config.yaml
num_hidden_layers: 13
hidden_size: 768
num_attention_heads: 12
num_key_value_heads: 12
head_dim: 64
intermediate_size: 2048
vocab_size: 8192
hidden_act: "swiglu"
norm: "rmsnorm"
norm_place: "pre"
norm_eps: 1e-05
positions: "rope"
rope_theta: 760000.0
rope_fraction: 1.0
qk_norm: true
attn_scale: 0.186
bias: "none"
tie_word_embeddings: false
parallel_block: true
extras: ["some layers without attention", "local attention windows", "shifted keys", "gated attention", "value embeddings", "a smear gate", "an embedding shortcut", "learned residual scales", "skips across layers", "LayerScale", "capped logits"]
init: "uniform"
init_std_qkv: 0.018
init_std_o: 0.018
init_std_up: 0.018
init_std_down: 0.0
optimizer: "adam_variant"
learning_rate: 0.000595
beta1: 0.9
weight_decay: 0.52
lr_head: 0.00384
warmup_steps: 492
schedule: "wsd"
decay_fraction: 1.0
decay_shape: "square"
final_lr_fraction: 0.0
batch_tokens: [65536, 131072, 262144]
max_seq_len: 1536
doc_mask: true
train_tokens: 903400000
max_steps: 6497
dataset: "wikipedia_en"
Each number is 500 + 50 x the weight over its row's rms, rounded and kept within 0 to 999. Layers, rows and columns count from 0. Numbers have three digits each. The size before them is the row's rms in percent of the matrix's.

# down: layer 2 MLP down (transposed), 2048x768, rms 0.0206, rows 1964-2030, columns 512-575
# gate: layer 2 MLP gate, 2048x768, rms 0.0235, rows 1965-2031, columns 512-575
# up: layer 2 MLP up, 2048x768, rms 0.0225, rows 1965-2030, columns 512-575
down1964 102:484451488510442505426463553551480443486484519553516576621553475525454526502465502466492490518504485467505493455443487553508558423542557509504502479466542515532503414591579555523480496633490599
gate1965 107:482551553528460527490451464518436466439546484410474510620430496443467547516542535461520469530510551420473494537501520543495480526552506486472615485422524474484516435506440445492487470424527515
up1965 115:490498577505477512519470479558385493474531521460454579631393517452475522490512508470527491572498545428494528533529506557485451554522534505473609514411505491464500454485449497510491468420548508
down1965 087:492507540511506456483517523531476444495543532352518453451489463530522432393510545465547529449426508553565467556473461488503555494552453469503519552499520537532531511499517451560434500467531499
gate1966 101:484482471546539477509450441474601574452492482444493518463544412455498441543526488506374475514448531514502523635474514475534438474489512506451595525541474466487450476532559508457464554524499557
up1966 107:589444443551462569474474525572497495569556426532540514527473567487536429495480533408479573528485500482537513515561533544497452427422472468458585511516423437594546493516580471385413366556464515
down1966 104:488571447517463544576508469509514415488501442566494440451465456543559478484448523593500580462348478502560456515413481408417451511523443494525474471397551532540527562428561486512467496541456452
gate1967 102:518564452520412614477510484480472558533505400449482492486566442446380509528538538548448563532494505489428548469542408566402482487472548541499529514530537481485476435403461541480521568560488506
up1967 105:542506487519510466487480496568456534513505523508496490525545487404473465530490531459561521589424393483527524497638492533436468482447452516620472488584487524457434555466482539509503507529533515
down1967 106:489471487458571552539478478464453399459554477511512535435449436549477532467510572427543442464551455586554473492504572458467408521460462476580469519453461526440484483451516583496454548482396476
gate1968 094:458484521515526541504518456551616602607579518503482533570506467488528472449429565535478441490546509527545535519448499501577550527447537616441626549474519528538496502429483531509483507494548498
up1968 098:537470435438411495469517539476534462453447501442578487477498493566489524520558501493527561552502424503501459498507507524452503485538510471509482522560507406510514528656498475525446493537557486
down1968 074:551532491462423527511512499606446388522512474494579455544512463586471485414545484562469544503565529489507436502518485553427493500540426477466502506529431575472418537546485476479485500565401430
gate1969 098:540512433516464496479508398559515470543473519446522516499549365530508481523540432586501500378464516561409439494548533488504544533472544621483491477376553500511516494476587452514468487578553589
up1969 094:437569521538445495480452483453415594500484506504521559490451518601482455465501528556498581496557540470551493512489571601476421590463461484516588500491534615562474496453373495558472574368510430
down1969 090:487492486589542433542478504455483521532530435477504462472423458520436523507467491565507433483508547467425495555467450457562448551469416407492598493490494486497549523629558443568574559621513572
gate1970 099:560496517554461560560458470529463557505471459435534471540441429379469587467514488532519578524477489476490595481467482534546550507597488617485577491532558595511523558464510499547601575476510466
up1970 096:429514594506439538511560482467471529495438503541396429496531553616496460579511532540451482461455525583441532556479595483454529508445527445512367591520591562586553345435537444436537459472478496
down1970 102:542508488564550478601366452527511523548539466546432449579488501452428531477500501440472501454527485493501449432373589454577502553513543476526551531453539438443525499508490499594553504651545494
gate1971 100:566530482494470511509530524446453446416507483504586467500453589487464469429517517532528424487502454413492511582477597494474426467475554474517591553492298372420528450530534530506505458466481579
up1971 096:518413578455422492499452523468445426419414555481490458516503532500535491493513503535535457577544530605459541529412576503539527437542434468536497535525498580475416513541474526389538524413462547
down1971 101:584528505518506493524558508453485517527445483452567477545498521549499538427432548568569518491454589526593492495492515480524509499536540447541568545438542562483487503474550448516574475549465492
gate1972 108:470539537496550508392417478467492527547579514459535499486430509388499538429489596475496404500572474546536478477577416501425539509427554478453459535516498490515517523477476576499502466448414436
up1972 115:499486477492512523515564524576536473488463494447439480492568463484511462512538532489486589422512460565492439525481494450476501421523525510475425495503457437573426527437463488575486505500461546
down1972 111:501520498494403490529430462553516438531465596459439521493543504587502431452521526590501558566448523495401473462496501536575531509516460433595462380538503491567451505465456468546564575474442454
gate1973 100:595535450530470506507559561428490487477371516489563556537575470510547534518536455491446428588460467489483440495569455469407480509550482480451448546424493468517534592541525518583523470447527566
up1973 102:482506543513490512498508498458481516539525464497425464518419624442464448555436570464588547424549527502527543467491470475525532419473509554461571504567495601423518539540389464330485509537380444
down1973 106:495522459483506449465466570489434491471588465539562471535530422542518493499521403501526506509414447526458507540488459507507511470531488524583496479488472529464530527481558391500461469531550473
gate1974 105:427499486495415469562439520398540562554479419446398452548449493583414608488534512450514442544469450464530497560571500418529478501526550538529620415497455515538420482575386535485520429507525573
up1974 105:355464431507497474477525445502562540496540530472485456464450574532619518499447468499519497461478478592437523554556523527582472463536553491473508514493538668467495451522415493485514470442482475
down1974 106:442498424397544506498368547495547511503527525449465467551529631485469524477499500526573600558487456535436474513507548550456408527513598475421498579556520568490509449520419456355511506553547455
gate1975 101:499511489608441416488524456398553448543457431450485496587444482532461566567550488477513500456493510513503486458527478540476500531543635455412505564516523404470517415544574516457418390503443577
up1975 103:465586575523510456483490480515579542538581464528546520535568537494524540437486541479460439542510450502524463536627542477521430524480456498497571482507448486427511563563454563507450490502438479
down1975 107:486487581565527489430453430460453559517513570478441549451571441464460516552521442625558493500535524459425515524427404496464436608492536480572488425570452456532524432523544461481460432576517472
gate1976 095:516524482463508474487489557482433511466500480492489447610497475355466570538506425497560399400514498456519442461507491519566526455547529447512484413444599447511586482471501505482454533505404471
up1976 098:443489383468525543495487473531557532569556509515511505494416562511493481458491565438457580498559534508380535491499507302482521560468491506462500507517505633452529485468402479477511486454542560
down1976 097:471501538476506472560504560526462568382319520420394467494440597455464439464481551447443497544568458495492566563487478465493494527481479529416532554502487476564429485496489427591455392536477502
gate1977 092:505551512519423523573497610540504494425566555456501553508529516490402549535590388408482539477554419498530556506526541526448558482572596554478524485493634452460560490447503555514509495535597462
up1977 090:439467511457537551559559479540447575551497437502451488504439467495621471505424568518459456555439576510499500472481451472563441506495400445483516552544513577536414560507499526501503540434448588
down1977 098:522497444476503449525469494523515481501442415466464530464533464501440525540458476470554524556533575527456622573633460497525536546557471440494472531474491518511457507525517486461502606441459527
gate1978 097:546574422491498510458507525469562516502541517525496490502540555527555537461554566420607492437547487538507550454448520496493479426559523501467438499413626544551501510520474545523533474572551531
up1978 104:491595468521465572476516481480501512495485553550533489463478512469507503559418561458490580595405491452581451444535477483502476533308541591572457427637454562425450442412574485535509578454518488
down1978 100:497564620492528496526598615466496476465411478465437446505473402519531499524523413418496503577542451498545560390525501515452442432491557463532468518545474521573562508468490606477446519507473435
gate1979 098:469522544541521567435466517503591481468467489492541524479476496469457548468548489564512593448482511530491434468586510541512537526523521470449448486513410487571568518501481544488564491501522510
up1979 092:498543531463499508481452477504504446554454394474557514498513534456417493461512477531463588457508581460491563405476555502502581538505546420468496503496363475549487573420554562461561412470493515
down1979 095:559503508492472432539452452459479512472406516533473578520458583575508460409523477465476529480463493482501482434463507502468548494523512476479467465470503437513478585445492577392565526443580496
gate1980 106:441526412499496405604419551599396562517399483534546470514478479577502442439468449573510468486519431520518559494514526501544535454521513513518518440505513523529490451511465590358551481435539522
up1980 111:487496496521472348605461518592423524461443579546479484471497504518437460494461446549541505496536492546505538483495467504546423477489479531552454420537439526549512543503572571438526496433538485
down1980 100:455405534600524454634462505476547521496456420529511475507439530500517526514520375480484484555500436517525495515490557459556534415506477513480555488511498385489460540507526646487540454485570634
gate1981 103:541571430451496559460550482432470494512495526532631475546472564474626479533531424477531685456487450494507514548567502476494484490512472474462489446531444474500444516432480511540455443594558496
up1981 106:498496544464502449469472552399521481460529542454530441466570481430524453549592509482498525582503514463501466495478553421539594467585442463504410403514531503502524503545493346600454501538323520
down1981 108:495434498444476466539481472486436552535506512500549496468464531448585414434480476517449464482552463577496468607557448541494480516503536441546508462493417479542430556433431551408442535429422520
gate1982 100:546539587515479503518549526479465408424508541535493496508548499516561565425578471510556523477491539506569513468463455562506543487500506548467337602540492376544485472555496562366467468432355491
up1982 101:483549607509444466448521612594436459561511529431500449477496557540420500477552420436529487509550501429499424484484560493517549511561499541551428627511526538526456465472464444476467482530478622
down1982 104:495450518548459513454442407453486432538515510556486504527663546480452465439484473481469503526603435514487481486466399493440487552438449519407552535520431399486489533455434415550443484478421543
gate1983 104:526620557498470482483503435502508476428440460491420546477507591447501478472632536560499529495478437532491460566535479506543475586456507478497507497527601457420522561501520475564602517569448610
up1983 113:475514485429494511518456513479445462540443471437482532476458472478508534443512488538435505513609477475479520512520454471612482503365449540505574488502537544520490568546473489492455435473475527
down1983 112:533551589438493519524526484447473465482474475512569498596484472528504623547468501424526483491528500534483517430559480544511484517515448448502501492455449442474503589524495490583432555392569444
gate1984 091:514517582493532511483527488480546559541474508433558524471554495448539463486579520591407488560481525540404564460609500517469495469606447508498469455474509578624488552498463521484535535523554457
up1984 086:505500421479509495582520510533451490486509418526395515517547483455503544522454436444530571455496497393474432555376518471488494497474533533472555560566452476432467501477504461557488454537475563
down1984 075:455431497534473533510462483517466555440472480494384543485435524448491448549537483398519488440530481532473531512437516503495484459402513543494515497525530448454519551564577486585377530518502459
gate1985 073:527447587499418506456545485449532500529499457438481544438514442483474534518536427527432543421480462523412506563426523529465449384568410452530467524514561560494450444544487514467587483495541650
up1985 070:418426602556475529537497380552490424496607548462377400426495508462487528505405514421508572497456485501379474567504508455468459538510495539449484554551540592467542507492502542479524549436484454
down1985 077:510510440542450481528576523460515542626428467471384571515419561475491517475466470507563567504467513520626396580610485590471557452462509479529506443505531575529506521596498557519609564450457439
gate1986 093:539495437487485584387511473474505515399542441448553512515524416438496525568548543480467498547451456522519563487531496468475457505500498464431513564537445513579469567443500515549496476448484534
up1986 090:510533572547492474553552562523511514542511476477380461534502561538453503442452454514561504518578503492495490511502521577563521516558546478560451519469609436438478446495490495459456520451470482
down1986 082:547522525464547450467526528476531449463622455427465540527525580489507507452549514437541604543400547478495426476530406502518496512553538461521554504512520469498511436503524443392523523571457491
gate1987 101:483465560488500434428504545455484389475501498523434463472538491526510488480480536543532490510531431539496499480579378568514459510469462477524382553497519404601429493481584522481496543474448508
up1987 101:490374426537516585419368544467492511457539535567467431477467510579428513499411529514583524442536487496505518518488450536533549557522481363432587534557471461480539387563517451534472499444547546
down1987 102:509444445507549450527462535625549410508447509561607501520526558611499418446490465461493518475516450566524493479538547527404482427564578529517476542593468453490526509446475466528476561483461504
gate1988 102:473497521503474422493514522536547381475572477497476531507562455502410478552453468496601495479416572556461521365521482515501476448380453608594556445539495485491511463446472464492551473508551494
up1988 104:495529490550545406535389527543499497442549517515509537539520625520476509524436596462523445512556476561613421587441544488552512499504461544535453486480528413573462528504474601509545520480439470
down1988 105:511519465464543531491549468607433510574415558569464467468554511535483517496482571544468456487532450610485446518468529479531482535464545474524462519537452460574552583487486455500481531474423517
gate1989 110:499509502495551465515420481546525499568521539481533444538349446518541485550501524473487441494564525464519511485573497495463447525451436478558495588508515487555514562417455527476522484452406474
up1989 106:517512470563476491527534514563487531676420442455471511494499454486550532550475472448372557424525554585509513531468548498495440566516480547432482549586591501515369541370429515387581493499536513
down1989 098:544440500383475465463406510572533472550581502488420533521490500485496514474480410576473522500504502519491436481534581567420571570499473503551424448499494579511485608513416448566595528416508438
gate1990 107:531448568569467499447503523513538542405497501485480479440433470540507514576596537485480481401526491513516508489498476539455506461542517398452548512495510511476502568503529521432534554519530478
up1990 108:501435420563550479482457457494546543551486574522474443584502494548487561417478545532468494460459486476493462451414422517492521472513612528532489581532439581565476536573510483507476491500459460
down1990 099:512466404510570501557462482448540529495513445550434519440482478554459554499454436496511394526522493485373468480426459569495503477559628518534440617459410480447550472456451495488458504494459461
gate1991 107:531487462458500516494454465449436523566487449580374558575511486501540442402469566577488370533567531595561492601429536481584504523505529517460557612526473523574514500509488547505546490513550563
up1991 106:491516504542437531505480580566545571428459535649467534555470435555483469508452500444572360519461576491570390538496541512552471528487487502609480455463506496449505621524439550475515543470522437
down1991 098:524468536545543528445491450557425461526510458600447544530430558455536546490468523467498510409517399520593643482602478423494528446514452442512563550559541500432509460529533537501501550536548586
gate1992 098:469511524578497546481431518551444511423459536434498439511374405443554518436487518504536531471428425591451599477525472501547567512537515513597490553543556510579515506502603485540449434500486472
up1992 100:577427578613570621429377499581462443450530447538610457448387426488583564487477541527429560525595545509576501478431515539449600525585531518526458565532588514523517519538566481448516491501510485
down1992 097:548455476547540526526416555472531550505477477558548580454473520578526559443490608494480532434466484524461592536575549505596502495403483428509508460522541531468512577433431525449571475412515443
gate1993 112:626441501526460480405446460471561419540483527597510531625617495549490483595406619566492420494523465447593436535579451599473500462511535488437479525425384505504449612530441616518504561532474573
up1993 113:559587526483507449527592531491452385494540523599568488527480461463482503554424550501354567395387481609501425503461526475485450447446506545459548410515525418401454537512535443374490570503476568
down1993 107:445535550425481462486539483460420504534566493561462528528602476548533482568511489481454375428459476477549462478490550514454535561560522485493452514520495502449460483441385473515497465494533551
gate1994 110:579525481453481545483420381514458548616481529507497467559517485511538504511506464550577458570599519591509453463522412423483458489468444562448515530508484579513384439493425464482577465532522498
up1994 109:426533552520527464507571596507554459395472508484500530401566486454458494457540529443459587413427460439487547506502587573555466600557595456571469421531525414462570557504483515576455524434430536
down1994 091:446528428508552494554486503477551522394512493511419574560517624495441550479427522505471464500497508440543505535475546434465542507550533524467496432551543494510560591384480452577490403456455468
gate1995 083:477505559481486473423500579542411467472527352476447482548543453440543562519490458534494645419422460442431537479504492490537475442526570449473448484454450573465532468519549531545509568513467485
up1995 082:461467523458418484447550573481507487427498507397494479459560455453545474484496465502412524335532453499498530471488481488407488556481517431460324521524496491503513517485533564483438521400440507
down1995 085:600518462589487431487532465533484511489444442564556509560439472475500475530512487598477432554421455472481472434443484551531472464462428532479564501491447445528518524493485505509499474465654558
gate1996 101:496401522493504482517518553488489413491473475484536566460440501496558528484425577500440315465578518611538423498574500526382459453459561505502510498468436573473557377478501517400446487452549563
up1996 094:474542466501486642497434466517506483482532520485449444596557453486514494444400562540489533561438460390501561449451530486615622491511522514518481474527501477500429491525474496572545551504423476
down1996 098:442499536451465548466553524525477513427550532487443443480564470444488495510498493476511341476485584551506602472558398544642561432547477477598400518460412512519514492476500532457524529459473435
gate1997 100:519509569479458524520518408461519517517503497427493481471479407477426406458509463504502574411553548369515496475529422471474432506495516488433532424518538542534518449449505481509547466471513480
up1997 099:410511478524420514498477650534471517578463473515485529491398512492450474470460478584471571539517511469530451542511423483573564413532517524613512518541605482539439552513436491505498474542508516
down1997 101:544443487534482512589484492529554536486490576546505449452462630551539483586425624493479547550567507504505500479560538480525441605511588433626408481538548636458593471452512528528483471460431530
gate1998 091:515471524447489613477473522491516549543513434483510505484569440545402512487474464483522558521468554510461476492451568525455599559451599493441624473553466501532430545459529446582506563552644538
up1998 087:432530512505514408516487433563394458513550447479438513566433529484485387475427440377434536461606470495493443437509539425503582577343519454491450558489523493484447446516466570434420499553451438
down1998 084:558517498459564544592504537528568503474455479522599494487466488492488602501511522532492490512454500536497543554410603526456503484579521477424465527436476487479528493505506457496472480482419426
gate1999 099:462501483446579532554460436487520570495453531457528479603493535436487613563515516540540532563470534546476480505509443573497542465466551569573324437587500457595477598513543380577527570460486528
up1999 102:479471466530559580584520424497549544442632549488484497492524501524460506576558542565458526571481579483416526517455470503495517494448471529541373461553466462581493538541531444559528475457531566
down1999 092:487454462473601527529524473496494500495622440521529424500489537459502481627506469607517512555458449536491384532517486490589516439455395498449501421593499528522506513510554545478512491541624466
gate2000 093:512474479519533457551563543503492500546553410485387524440530549587585508500465593448511518551511471520476464551518457491542413482522406492549508485467532504480462505427569505521581453531522486
up2000 096:469525489540583454444409544497498447491473546543513472607418465500446553582441499475457549476505513477530552548478502533527488577434551557470689500487545413462526514537517520385386485478461473
down2000 095:500501449506475516575516475569520508453526500498421483527571497437481563477464456563437477496441544498548499465539535366505541605529500453431517482489551587461422475547469455566473400524497448
gate2001 101:492442403428535492473533481564547605538514501386417566535475436517468432511456493480467496603409560514415567494594379541454466452527442489497622566502536527469484596490520473531533474415443550
up2001 107:448506488516504513572502593512470432481539550504548506547427480482427578494510468428565529537473428431493507470496491484486473402519516525603509423509548473452500448547474456608489535549526533
down2001 103:505382503466416485528553487460486465467473451565360440418503520499509524539489529463493518475551470473381487510557481488486521655551505512457515473546544479522492495486533568454495541454482508
gate2002 090:521453541512470486557551503464449506479529458398473565500550471475557514480565457527576441392434585564425472497505528489496495460548468558452424549491582594413612477462554505550465530503489536
up2002 094:458502429484542586531458500527531527477459451548484496497492517484512508454477524491419452585510389434540546513507446460473553485528511525483492486518499482598392540496510515494550489557551553
down2002 099:513528479445556526521452400479446602443603408460524508541560499509425526390463475427471506485496514539512621565488452374517532541538546465381463483368478518434448589433555511409532491580470492
gate2003 091:546519556516524499451493605471460534577510485523441557491449427444515516524467475475483529570548538460436523495523477508549535550510425492453496437446474532561519506513475586527518554486561523
up2003 092:504490441514515508512512522458543427500502475481408478491430482476603504455449567558470537522473554422541422447528447397573466450444564495449574456516478524465534628456537414458546588557491412
down2003 096:529528567454505522560435550496415424438510541477492507441477397453464434532547523421463534407503473495434547496454408541483565526448508456507467578543479551565495474497461532572453482479489530
gate2004 102:461572467433526516540518618561571504503478533505621540532472374444467473506532555506538567529441483499472524429485589587376557440502508496460467504425504499536432527443538551461577520558430419
up2004 103:465419493523512549570444576585535462505513499514609454562414480467513449507571479475509540466519493521569482461496500413462516437564497465454430602504506592488568444566499547510508535496492591
down2004 107:551498539511388535546550566500534544567391497510387449487527449543507452542539437483559479498457487502457459448474492562509575509456570540574428515455460494540355484444498456610462539520516471
gate2005 100:459510553581477508577431517429507499462491584487410501657480440503559579570442571483540476577443547438489460507512473513525529540515537515390548466469528517473514579463500539450543446526485474
up2005 091:475472486470631539412449570470534541504521477495530546392551522445453506537593506522518434500452401542505511462521525515520454419524484445560474554565528492521550431579521494488466526472485465
down2005 103:489540480427460542523494507499478566475530484518488526546432478450560536416535427517550506514500524479526470433461565539474525409516501573470492561340465565511575428415585470590496463394527474
gate2006 099:483456463536574557483557514488546557466616638570526548503440548386455524605584529455573521542477478504501498520497480459413425495512547541530439630592595510400567491499503466443469501503455451
up2006 107:518485535515478497433561544566507481448458516436493454423435447513489554420428497502438499506521430503546489488483443521471574493515556462508508460495506435572518532528539420509482417545478524
down2006 111:492482488533534548513512484468540498460456520496604510500506479428493585573482508504568392496487550535562464415497495446507477446482441431491538436553485501512518463581527524508430561407472388
gate2007 091:440571518488467495528495509470429436504440540428521440484506482464558457423472419500496462380503443491561501447464522543605556419465542496502461581484528511536498531493536496526558424460482556
up2007 093:439460454505464495531451454434460547535521530489481587449453435499515390525515471416549555468522570488620437552445516498511531543439502553479565466537557499487422467541500584483556553531468506
down2007 092:514514503414560526399548528429440430499570493474526514547481450484441477386435575427488504453650576488477460480405567441518507512566541508486401436501482509470525444548443564488573482482472529
gate2008 099:463560522441540529510467513554440505489593460483546481541532554433537486355449589495583532489514524538523480504491483538583549462501508498452470515488442517518512537516390484555480479468602552
up2008 094:504431443509461543476513514415566543539329455462401505514481453606470525534492522541535506553467554489531486494414485414500543475472575501517470410470558511496443400495605543510485559535406496
down2008 097:480534430462479475572497487478488514460509452473516464535452508439505503389456509526510486542502502502611540494512535481548571454544621576420578519460560541476495524393471550445559533546420463
gate2009 093:477535431582463495429510394482554526439390402504427505493490406458548499507523553522583546505400559536479571543511421458472532503476544507548537479519594516526445444529556457489486384576571441
up2009 082:478476597502436500491605546501478449518570531548488505516552635592535523605422595509487562370526548461457510474460529523522520380428539496474385553449484608469498469521562568509495508469380555
down2009 083:546472662535519421439499480649490501509457529540538507515459502489406551531486502584497545421537529533517434470484552536452409653455588401536507417486484476499425412567560520505554557522413449
gate2010 102:525515529433432514539538453553580519456584492495543485464502440491449483493544437479524446497514463507524460418490566445518483483478517512444555453487538604547483495490444560460481457515471473
up2010 101:537498454581502484459401419586449426460436513550426559532489477503481562445484394564533564465566461507470507443552558522518476478533393398477509524438471629563514452462455584490475583476629452
down2010 104:518406496535489467494541507516522560458493600470379546559513391586516511468513459531470402393526543465525487477459593389565444449490458516500438525593421528414518481562440468554437495494543499
gate2011 102:441548562487534526537531474520533522488524513433547490418483555469578551456547577495501565463547506471501482553554494572488495466493482616541459477492406552468519464458549459543479451553522507
up2011 099:425479432461596464459435549424516452557492495494513487547530490487548495451503571435586575556569410592545534601496494501500509454482532556397547650470488460502516463535506410537442503555397548
down2011 102:507553502640449482561499467427505488547370397559433420457599549527490462504538434454483652521515514569510580526513491541488533552531580505514460416476433391559490569367492474560555406551447551
gate2012 109:492475492481516490435478462420449553546424421468399500482383374398588482481491473453433470475468571473504463447526438513473573526517483488560534511471553518459516493403509469533534490569549559
up2012 110:471506410474503519506464419443458504487445440422389487521434519422486448517411545481487591389446562520548471480478541509533540545530449458516464536498529484537449520447573489482524507472539537
down2012 097:596500434520450540449417488470464537510489504553428496454502437566544517502539427520419460409498554494482452445561521441498519532539459528520448488483508453436498623490553482439461540490480512
gate2013 098:491499566423468508491497508510399549512470525583436515544618460497643460444500460552564536572586433480440525516443522438436481427450492530484439572380474586552437571529450434517483534476605539
up2013 098:470502433502420554628509434538515453580468505546467529482636472569547507475449619421585471539485484510517461411526460539477512544536458520423521474478580532440480567393557499504524532480564499
down2013 103:457486444492505532453531585490472463487497366556468445450462506547549416571524474499543485412503540536516425548482624483523390464530549521572523477470466544514356515540526473554536460538459478
gate2014 100:449507490375476502536587412584527518473499450498584452460544489615456502401540544572482545520469409492497449519478604450501443459470496502565468460450586477400537541502466509521469436476553479
up2014 102:547471458467489470531520475482482532558525448512495518534502633579464459547610527457550510488423549439490530498431635485560479515582486522396478489574372493457469449511445563478499489554424538
down2014 103:498541444469458495470442526509498492437525426558500522506543506467504531415430465490501478543515485520484480535452584546451442508524489553503529392437471497478548485507520452575482541502452494
gate2015 104:482452533539476548509488528495437485542447546496478523471450482572493528516469536473497493514453583567443515572576567452549486529477466440538623536484434524563516525446467529516536479485543516
up2015 105:583530523453416585455506611600459490507609562438471458519439414521520516542517509558622610529556536467402537552519543526462521577490510494454471523447445480560500560510473529523477369563485481
down2015 104:540444528417487498551560528536563569504404521440480503522562507445508454421548523521517550439486570478446584486459562602464552598464487462471429492471550535452526536517473478495393528571544489
gate2016 107:467439475491449495495478542516530506436562526487403515535451472441535488493509435490497444412465516535565525523522466407547533487578513516460450485530537438500463559412466422495487471472485459
up2016 110:419523454476499525562449468564501505513501538510459515497451572414533487489484479546453483525453436542428515512474519548533443562475505567424641503539438559460482494460456513449530517485400441
down2016 110:518535478501434499457507517524443419475509487563482502426559421534459552551574472507516503480556463391471637453480500520483480525602475543501524472511518549518451596513586390583546483530545493
gate2017 066:467469534562455531469424515504525571559508538476482432528497518478494440465500530439523480524509440432568538481500501506526522566481531459531603508449447446520477550404527492550487565554472497
up2017 081:484497481487475488541508432501549478528435518474461418420519457561502457490579508565517499367561462554362513384520602487529531503501483419513432446483559451523591471599470470453489474552492518
down2017 083:535523435528510445378538486436422450481480524533531555411483476465480413554566408547517541540508570431646547481476449457507484502542500513491469522518518443467500573357477540524442487498447458
gate2018 108:535481514479493514527445494443493490495548545414577487567451553543390524454465492456564549482461452438469523515524473518568486491484528512491544396530610521559447494510516535560561461468448456
up2018 103:549492594497492425471474463546508561623423507510482531533429505507564499548455441452456484497483543440407551445428480485486533569415447551412470524535531545460429461425406454428517511543452533
down2018 091:534448523559568493424501505512525539557477469519533563535454461459490434538488467501464504552477534493434505511487433400445462583474504485540479494481440506510464516463472519440486509467532593
gate2019 098:496491373568589547526457467441408400505510460553533473552440565476457536536482533495457520520457569439534524539504570562524542378582487460597555448565488492517541524578398550462526525494451490
up2019 101:451415563403425461522568503487568548566527488473430568485487493562532502499476424544494429477460519542624518463525464512528412500475472476480557442612566456442536509466488523444435465526458534
down2019 102:547441514530423510501443503564525536564543573552506581534498484523517535508480473491567592478475525535537489439399451468494478513578538450426440515493455440583483547425510516479424522539467523
gate2020 096:420461448539439445599516612484523467490510512532456460445503483497504481468531614483456508434445515490460536482467493525531477481461569516494427528545485479508482409536497494433511506515442477
up2020 096:560557535457517499540444497396504501447514583545479545529435492525448574600507481395573461407534401442494496525566578574599450532538467412491615467460461478496508591408510449531566517530461545
down2020 101:426498554530544570495516428470561456517463468582428506493540529525401506600421465578454507509456571565530545488472526422527510473414611412467523529435551429485541519520545531520441486495487571
gate2021 109:465513578537441633538503470512506530442551516539481532570534549463563517503454522509573429468526459585552458421511472480552485555428511536518484504541504502487453491493560559422511518513457546
up2021 112:495482560441510576445429472482548508491507503530534611543509574522463500505459486470557535505562497578474485503438524322510542472498469509535478452478574488476474490494466530466387476508506478
down2021 113:435393457412532457536562497460525528499470503522520468393490464498490481465408484490463547567579535483519519537539520526514449521539419456519604454475499461480490468447431456504518531563562465
gate2022 100:494531371528444537520448486567605638470536512558579475489476480549563497543421542597482581572406565454491550425535531535526536498478523588531399514428512429493455428504496464576497438536469478
up2022 106:506442572508438581487426470557569513471584541512489562499535417473476489525555543501522477443440574519499426473486511472582607567485490497469481481520512539440475587444522483492472563481550464
down2022 106:481492502438581492530461429499500506544498536568453484502448545530476474519506542569472489530561525456459502506485600523497585499508589532568477482592545512467487496401411389469516451370523558
gate2023 091:550490511436494514594488540524486433476494514532466519533492511474488466526505608436498492501543490466632488466523485428535500487517585467537538542571540513421495523463535596421484481425432562
up2023 087:484511484482558525552513547497593455489502454608412453508566530426530415512514484498507523443478580505435460467414504489560487546466534551540491470572454554570511547437558656508528505398540522
down2023 092:470484540451565463456445520478440481508560439619495557471515460572559552458424523598498553537456418506473468555375488468497506440508545427469528552502443533489512521552528462616539466473506505
gate2024 088:446577536522516484524400483479461395432541489481514483570572476472566566441498500493541521320509388425560414488483454465488487451454470508480425517470495496532503523517483536410379485500398420
up2024 093:556384464379544465433592500554515595550486521501566502434512572537418476530536496528414479588518525543513566492463558550521498427471536481500526542543505501546486429518505465589577545543606530
down2024 078:552495609483531499520477538548522582580453500486489541488533463546559467442432495392459509505478567562481502425496518523520423507496500531413477445518420507484544430489439436529492516580557560
gate2025 107:421545526531476492541360460497581525523485489518554447517516482490414561421481495467417593466464471449548559521449513466526552431540558512515523420453590480566493513409429464540472526518550486
up2025 105:553486394544413414478527558406580490563598553398434511539480496576488526435579511465565455569512499475560501618494460480478551494515528460562467551539415444481559443508543569573552433495518549
down2025 110:479539532434528504506488468516531586470437490531465424516481507540445561549464512500450414556477544535541546445424514583605509543481528552564469425461562522547514473519547558447542487583509530
gate2026 082:461480460499478460505462512435501492534468556415487579432482432538510485450552576519462559451576553598587528551433468495534520432515497507572516591498480556474495511547413408456544537449543507
up2026 077:516554599518498462584460609464466566601479546512545475478424464513475469512504541479433498401547537589437550515548445526544468507506566488558499449395447484450498537569421513419593575440561508
down2026 085:469520447515495522417460461552533399517534510528504522497526587504484492453486486401556425581474530540601478543423406443496586390468460502547509499459506598455502523474495545474570503481549501
gate2027 085:554512440615563500531449518575441604490569460578477536507462432400538504460373517464471427486438464456442536559610429485523462550496510498495528463508459522594444558511581570504446563444485480
up2027 077:444562586485557521393513404403552490503512472474483482547502524520480539564571446529515521532558461485601556500456561491553534472508476501391459417483558415468468485451460529562557474556441507
down2027 090:480547510464447527439462445562428596575587519505421482580457521500444414442590466418482471575515504559495524497524550496469441492587524503521565561577538511395447422408498592476511597455486484
gate2028 093:527391421482569486487544541466511519538523487433539485463405408450541524512480445465508598510507555532419496573591502484458517438472498493550575462482506389505598497518539488549535562516475498
up2028 095:578478522492556510406443435575476519446469447452618557531585470509531522479539489466492482481511489490529468467474473432433437452553488563411479507533556456465532459368594445601417473451489502
down2028 096:516578480541562460542427472554530474529515547567487473595481525490505548487513455567575455525491468441419415511566435460569366515565536554520502444493479440463436491532460515403452488511516457
gate2029 110:571555517534462590441548474508437534578456468441458509551481490486443474475461423498572546482498548461506466562556613508526532612427471462564520441438573452500508549543465489520489507578471472
up2029 117:425436496535457356562484534511547476516571529562446419500507449452504574467522531551425547482419482574504460533467437558486452508496538516578505551578427415422498503474473540459543502462504502
down2029 117:504508567531519546458590492503508462534459495523428506545455516555491495564528557464500582461474527446583512628490392590551512426509516464551432561451509486538439503467555487527615475523527491
gate2030 102:533552483408448495493516617530544534542507474535490501452444517444560529497491523526463483569497495480564538467487514475468465595449538573541533389511471466357488478477501567398464518572544528
up2030 101:411398427552519496513411416523430505451509508414508508544600541517483529400455488541477411548531415491390508442510489498522453441554442424427502604548569564587470416533467457513519532408526502
down2030 100:506504483542485555509454487535475462507499507557535498591517359512454429560498476547506390530474483485409536431412376482678413511431472529602496491511450474504475451449512456503432507431457639
gate2031 102:597494579441498502474503492496467550426493583523539493564436542476556502445382503549553489573551499512478379563537505585539467507491513486537427503513492574543551477602589526498502435517453447